Each number is 128 + 32 x the weight over its row's rms, rounded and kept within 0 to 255. Layers, rows and columns count from 0. The size above them is the row's rms in percent of the matrix's.

# layer 4 MLP up, 2048x512, rms 0.0874, rows 262-308, columns 256-287
size [101  98  99  89  98 108 101 100 113  98  94  97  88  99  92 109  86  96  94  94 104 103  90 107  92  84  93  94 106  97  99 110 100  91  94  93  97  98  98  98 108  85  98 102 104  92  94]
[[121 126 158 154 153 126  93 123 123 199 114 120 104 134 180  92 130 142 148 138 129 118 126 129 103 116 104 138 115  73 147 153]
 [113 146 127 117 135 157 146 128  91 117 100 135 142 178 146 109 165 231 117 116 146 101 170 123 134 188 106 129 116 134 135 102]
 [163 114 121 107 117  93 148 160  81 122  61 135  96 125 102 135  84 162 144 189 132 117 126  83 126 149 100 123 120 175 119 186]
 [122  89 156 120 133 114  94 111 179 128 105  94 146 138 111 125 171 182 126 120 132 161 114 126 129 119 109 152  79 126 128 193]
 [122  98  99 127 192 117 156 180 119 115 127 153 109 152 156  82 137 138 148 149 133 132  76 104 138 107 151 111 157 130 127 140]
 [125 104 196 116 149  82  74 118 138 165 128  94  99 119 104 123 105 120 128  96 128  57 123 110 133 150 116  69 163 132  85 151]
 [149  82 143 117  49 133 131  98 145 114 138 120 142 113 155 119 174  68  47  77 162 122 125 119 115  96 122 107 108  91 105 149]
 [134 108 143 143 108  43 162 127  98 141  99 143  96  84 158 135  77 127  55 107 157 135 126 118 104 111 140 145 145 142 146  82]
 [111 160 157 110  96 175  64  83  81 128 121 145 133 184  90 136 118 152 144 140  89 107  78 168 121 136 139 123 117 122 120 153]
 [139 127 134 143 115 126 110 129 169  83 158  71 108 146 117 104 123 122  53 191 171  93 138 112  93 142  82 193 134 178 147 124]
 [128 154 102  90 158 152 145 129 145 107 146 166 145 139 155 125  88 122 137 121 196 127 159 100 105 122 178 178 140 110  85 118]
 [151 118  77  98 130 144 179  69 126 139  70 164 108 158 146 136 160 115 179  91 163 163 165 181 135 104 130 126 161  91 137 196]
 [140 123 102 136  86  55 174 128 118  57  65 156 118  79  98 125 178 102  92 164 137 178 174  68 109 118 124 125 124 123 132 114]
 [155 186 183 139 149 149 171 180 111 156 114 139 121  85 197 117 133 120  87 133 152 113 107 122  62 129 163 160 122  74 105  78]
 [137 170 115 123 170  62 142 116 105 158 168 122 123 133 136  78 129 115  64 168 147 112 106 135  87 196 116 106  78 137 146 206]
 [163 110  96 171 131 173 116 120 112  97  97 153 146 125 105  77 137 108 138 106 165 157 179 101  68 140 105 158 136  71 154 186]
 [134 177 192 142 151 147 124  86 102 165 107 161 100  86 143 159 151 132 138  91 136 105 124  83 155 144 142 128 132 195 125 144]
 [122 124 106 156 196 140  96  88  97 122 132 103 124 108 148  53 133 126 161  74 118  95 155 123 185  98  78 161 137 148 176 118]
 [151 155 163 184 122 167 103  97  58 140 123 130 106 158 111 123 164  53 126 106 171 103 125 100 130  79 203  45  99 134 182 137]
 [163 160  75  45 126  95 134 155 138 122 105 151 126  88 142 134 112  85 110 146 168  99 129 146 139  84 118 125  98  97 169 125]
 [101 121 178 191 147 118 117 103 111  95 146 150 137 109  66 143 121 114 127 173  93 153  46 148 151 143 150 116 113 114 179 112]
 [205 109 139 101 116 121 129  85 161 162 132 151  67 180 123 173 115 129 108 119 103 116 135 143  90 119 121 121 148  88 167 167]
 [142 125 123 111 173  67 141 111 106  98 161 135 121 156  87 139 124 142 127 110 106 126 139  90 126 130  99 129 115 145  55  84]
 [103  74  97  50 154 168 160 149 128 132 133 126 135 146 161 154  98 120 104  95 116 117 130 147 104 153 117 135 102 119  92 110]
 [130 173 121 142 165  81 119 121 168 140 159 113 195 138 158 100 131 149 123 119 144 102 130  95 154 102 126 144 145  92 104 128]
 [116  78 149 132 108 156 136 203 147  48  86 106 120  90 136  96 143 119 145 130 162 128 108 106  79  76   0 122  71  90 100  81]
 [144 145 184 132 153 170  98  94 143 196 128  72 139  97 163  96 113 136 179 166 122 154 154  99 121 129 155 119 126 137 160 158]
 [123 101 137 142 113 186 153 184 139 101 104 115 142 159 124 117 166 104  58  93 128 139 171 122  59 100  77 113 111 158 150 198]
 [120 124  98 104 140 162 145 116 148 120  91 166 102 118 174 168  98 120 148 152 115  91 143 183 161 145 125 136 112 118 152 145]
 [140 147 135 123 159 139 104  90 181 102 150 149 166 131  73 156 102 160  98  98 195 116 168 131 153 136 154 148 144 146 127 188]
 [109 134  86 167 131 142 165 140 127  97 144 137 157 131  69 157 173 182 143 131 147 167 148 157 103 152 127 136 109 169 142 166]
 [123 123 177 156  15 110 158 118 205  80 113 138 138 118 171 126  94 107 115 151 159 128 155 107 140 123 128  89 103  94 103 131]
 [125  84 113 111 153 122 208 140 149  73 132 173 155 114 129 136 142  71 140 129 147 134 121 128 104 107 145 114  69 151 194 124]
 [126 179 180 121 179 160 143 153 172 131 149 130  95 153 124 166 128 155 103 119 184 127 111 140  93 162  95 124 102 126 139 115]
 [128 166 131 138  94 114 123 122 182  44  84  66 148 100  84 130 103  81 113 172 152 109 148 105 114 110 119 122 120 166 100 164]
 [119 148 108 108 137 145  83  42 104 126 129 151 105 160 150  85 127  74 103 130 177 149 166 126 113  58  63 137 133 127 134 146]
 [122 112 146 164 115 137 121 134 195 138 135 157  91 158 185 121 157 144  79 161 201 131 181 178 138 136 193 159  89 181 123 145]
 [ 75 144 163 134 158 118 132 192  63 161  65 183 126 154 115 130 170 135 114  98 143 123  98 110 130 164 135 140  75 121  83 163]
 [106 102 150 104 147 195 120  98 161 178  83 106 177 137  94 158 172  87 196 129 155 129 135  57 134  53 132 117 103 147 176 147]
 [107 169 137 123 125 147 103  22 148 140 176 113 114 123 117 102 173  91 177 116  69  75 140 130 153 147 146 110 140 151 160  85]
 [ 92  89 136 104  69 110  96 103 121 136 136 164 142 190 147 129 143 165 189  75 156 107 118  95 160 173 101 150 117 116 100 165]
 [156 137 120 158 101 111  68 165 146 117 155 133 161  87  89 128 117 172 131 123 151 191  83 113 157 151 140 146  87  89 130 107]
 [ 85 176 179 132 155 209 122 160 133  43 114  83 135  82 114 101 203  66 123 141 124 124 118 122 101 107 100  79 115 167 109 169]
 [ 97 122 107  83 151 138 185 107 180 137  94  75  91  99  84 148 116  79 124 118  73 148 108 155 114 101 147 128 153 118 180  85]
 [123  72 106 119 113 106  98 169 133 109 123 108 138 180 110 120 108 104 107 113 136 160 179  94  65 103  92 154  85 181 114 178]
 [145 128  89  95 112  85 109 112  97 114 163 160 140  64 141 114  93 119 102  62 133 121 134 163  53 146 157 166 105 101 142 161]
 [128  90 153 115 127 178 166 128 135  97 121 145 131 154  99 104 103 135  95 125 143 171 123  48  90 130 100 147 133  92 136 125]]
# layer 4 MLP down (transposed), 2048x512, rms 0.0908, rows 262-307, columns 256-287
size [ 97  99 100  92  98 111 104  97 111  91  90  87  94 104  95 100  95 104  95  97 105  98  96 107  88 100 108  99 114  97  99  99 104  99  94  94  95  95  74 101  97  88  97 106  95  80]
[[178 156 117  78 158 103 137 151  83 102 195 150 188 129 121 158 106 134 155  99 129  23 127  66 157  81 177 137 152 112 154 133]
 [129 127 150 122 154 122 163  66 189 206 152 100  99 120  69 123 112 160 128 138 158 130 136 123 167 116 114 136 131 133 158 174]
 [133  89 116 116 144 167 126 135 139 150 172  93 142 188 131  90 139 169 105 129 157 154 125 148 138 127 138 148 168  67 157 134]
 [ 97 167 117 135 108  97 166 112  76 121 150 139 100 128 131  81 112 127 121  53  65 179 126 218 114  93 137 145  92  88 201 146]
 [141  57 121 121  91 148 126 125 126 119 148 102 120  78 163  77  49  71  73 125 147 138 115 104 123 130 189 144 134 113 140 172]
 [107 102 120 149 139  49  22 115 156 154 116 107 116 127  79 143 128 177 100  97 179 108  92 129 127 171 121 123 109 127 132 169]
 [117 109 145 135  87 131 122 152 125 173  30  77 181 126 154 124 129 127  81 210 147  74 105 121 112 131  97 163 140 133 183 193]
 [168 133 113 101 161 157  77 127 145 108  98 168 123 127 141 164 201 118  80 134  88 187 130 133 142  78  96  88 171 132 104 156]
 [126 160  76 137 129 117 153 101 105 188  99 148 171 127  58 140  84 104 139 102 213 166 142 144 105 129 108  69 114 120 121 128]
 [111 110 121 127  90 164 162 117 141  86 138 182 137 125  90 144 106 137 129 150  96 217 130 138 114 150  79 118 107 119 171 142]
 [118  90 132 143  73 126 104 155 116 106 163 105  90  91 161 137 112 178 142 170 146 121 117 140  53 118 141  78  62  90 129 102]
 [ 62 105 176 135 125 137 123  97 102 127 131 124 123 127 156 113 112 116 124 188  99  96 126 108 178 124 121 125 154 158 110 138]
 [139 107 199 132 156 157 132  95 158 191 146 140 202 139 142 119  79 179 164 103 138 119 131 106 134 110 117 137 156 170  85  77]
 [ 23  57 165 112 153 182  85 114 199 124 178 164 137 112 110 100  92  97 157 114 155  97 100  83  92 135 122 128  88 154  61 116]
 [ 70  69 116 100 149 149 106 157 126  98 155 132 115  47 116  85 136  70 117 176 127 137 153 145 199 118 123  88 121 122 152 147]
 [216 122  99 107  89  89 146 111 202 148 148 130  96 132 147 133 157 140  58 132 175  82 128 143 134 159 141 157 116  90 126 121]
 [143 173  98 139 190 132 114  57 121 151 149 138  66  74 139  75 133 100 111  87  97 157 203 102 144  59 138 154 106 197 157 163]
 [134 197 145 140 134 143 150  59 110 125 196 126 122 137 110 155  93 136 112 132  99  47 145 100 143 134 134 140 143 186  93 115]
 [ 90 141 107 121 130 119 129  93 125 126 105 187 108 137 151 146  97 128 121 135 112 128 117 136  97  94 129 134 179 169  97 126]
 [109 132  85 123 157 113 155 161  94 126  91 144 130 143 117 106 159 122 104  81  82 120 123 133 114 114 159 147 148 105  83 104]
 [112  72 112 115 173 152 121 184  61 128 134 190 156 111  79 139 110 154 147  89 105 118 119 139  57 161 155 135 133 107 114 132]
 [148 128 148 143 104 138  99  45 131  77  69  97 219 139  92 124  93 177 149  85 141 102 151 132 130 185 112  71 157  96 103 126]
 [ 93 143 146 144 158 116 148 122 118 155 112 140 174 173 161  72 178 114 148 109 111 134 103 159 141 145 141  78 173 126 139 108]
 [144 150 168  98 158 201 113 135 104  95 117 112  93 143 122  54  75 109 123 134  81  99 103 142 162 116 142  98  94 100  88  88]
 [116 157 111 134 127 171  97 173 113 127 157 126 101 179 175 109 163 110  88 159 104  91 124 147 107 133  85 118 102 107 174 129]
 [126 122  69 133 130 102 172 149 112  96 140 123 138 113 105 147 125 117 108 108 156  96 117 172 136  69 103 134 116 128 122 136]
 [ 93 169 161 158 152  88 128 154  99 198 145 139  83 130 150 126 115 107 118 153 142 148 130 174  76  84 123 127  98 174 113 139]
 [ 69 129  92  70 128 139  73 150 124  63 117 145 102 120 109 103 123 126 101 109 137 138 108 151 101 166 142 201 105 160 111 224]
 [118  96 137 133  58  57 136  99 118 185 152 134 158 109 116 130  77 149 147 142  60 106 171 103 145 129 109  70 119 157 121 132]
 [132  83 108 147 175 149 134  99  82 165  61 108 123 110 135 115 120  87 132 159 132 136 141 135  65  32 131 128  84 118 150 123]
 [130  95  97 133 146 127 128 143 140  99 121 120 109 124 134  91 107 138 158 124  55  75  92 147 154 141 140  92  57  97  85 100]
 [152 149 171 132 144 177 135  96 116 140 158 124 131  93 102 104 112 100 119  40  96  87 120  95 145 167 112 115 119 119 105 110]
 [190 131 133 113 119 135 121  79  91 143 117 120 160  97  75 137 127 120 145 171 100 144 153 145 155 127 120 151 160 129 145 126]
 [ 41 144 124 118 154 125 129  84  29 115 151  79 149 182 160 113 164 131 176  88 147  50 110 112  56 141 208 174 117  63  87 106]
 [ 97  76 109 126 131 114  51  98  97 129 102 108 135 161 121  78  82 111 113 182 157  99 130 101 145 150  66 176 146  52 145 103]
 [146 164 157 136 163 123 100 166 129 119 121 155 116 108 109 134 120 130 150 127 148  91 112 106 145 169 119 129 162  89 110  92]
 [171 109 168 108 131 101  53 148 104 153 199 168  97 142 137  97 104 128 121 104 130  99 114 177 153 143 115 144 137  80 130 160]
 [117 132 127 160 142 116 127 138 103 140 153 140 140  97 127 141 175 124  89 130  81 159  84 173 145 109 136 174 127 118  99 125]
 [149 149 128 138 137 106 139 147 180 104 110  94 163 166 161 164 163 113 109 154 122 118 115 113  92 126 189 165 171 140 152  99]
 [125 146 193 114 100 103 134 151 189  49 124 144  80 145 165 123 108 180 141 174 132 100 153 124 139 167  86 135 154  91  86 193]
 [118 101 106 108 130 180 102 118 100 123 128 180 111 157 207 140 137 124  87 118 140  66 115  77  98 147 176 144 191 133 107 177]
 [196  98 150 124 121 142 120 143 146 187 136  94 107  64 140 105 137 138 138 192 120  68 164 131 174 138 160 149 213 199  74 116]
 [101 154 141  89 180 172  77  79  82 140  94 132 153  95  88 124 105 103 103 165 117 150  83 149 152 108 144 183 115  75 155  89]
 [133 167 150 114 102  90 142 157 153 116 116 124 124 117 130 185 152 128 109 148  98 171 176 112 120  71 127 195  83 168 122 115]
 [158 184 107 144 139 162 101 118  73 133 143 167  97 114 131 153 117  72 142 171 129  96  69 123 147 148  93  95 157 123 147 114]
 [153 102 112 132  77 140 133 106 189 125 136 103  78  75  65 112  77 138 113 183 133 130  79  96 176 125 115  87 150 149 154 119]]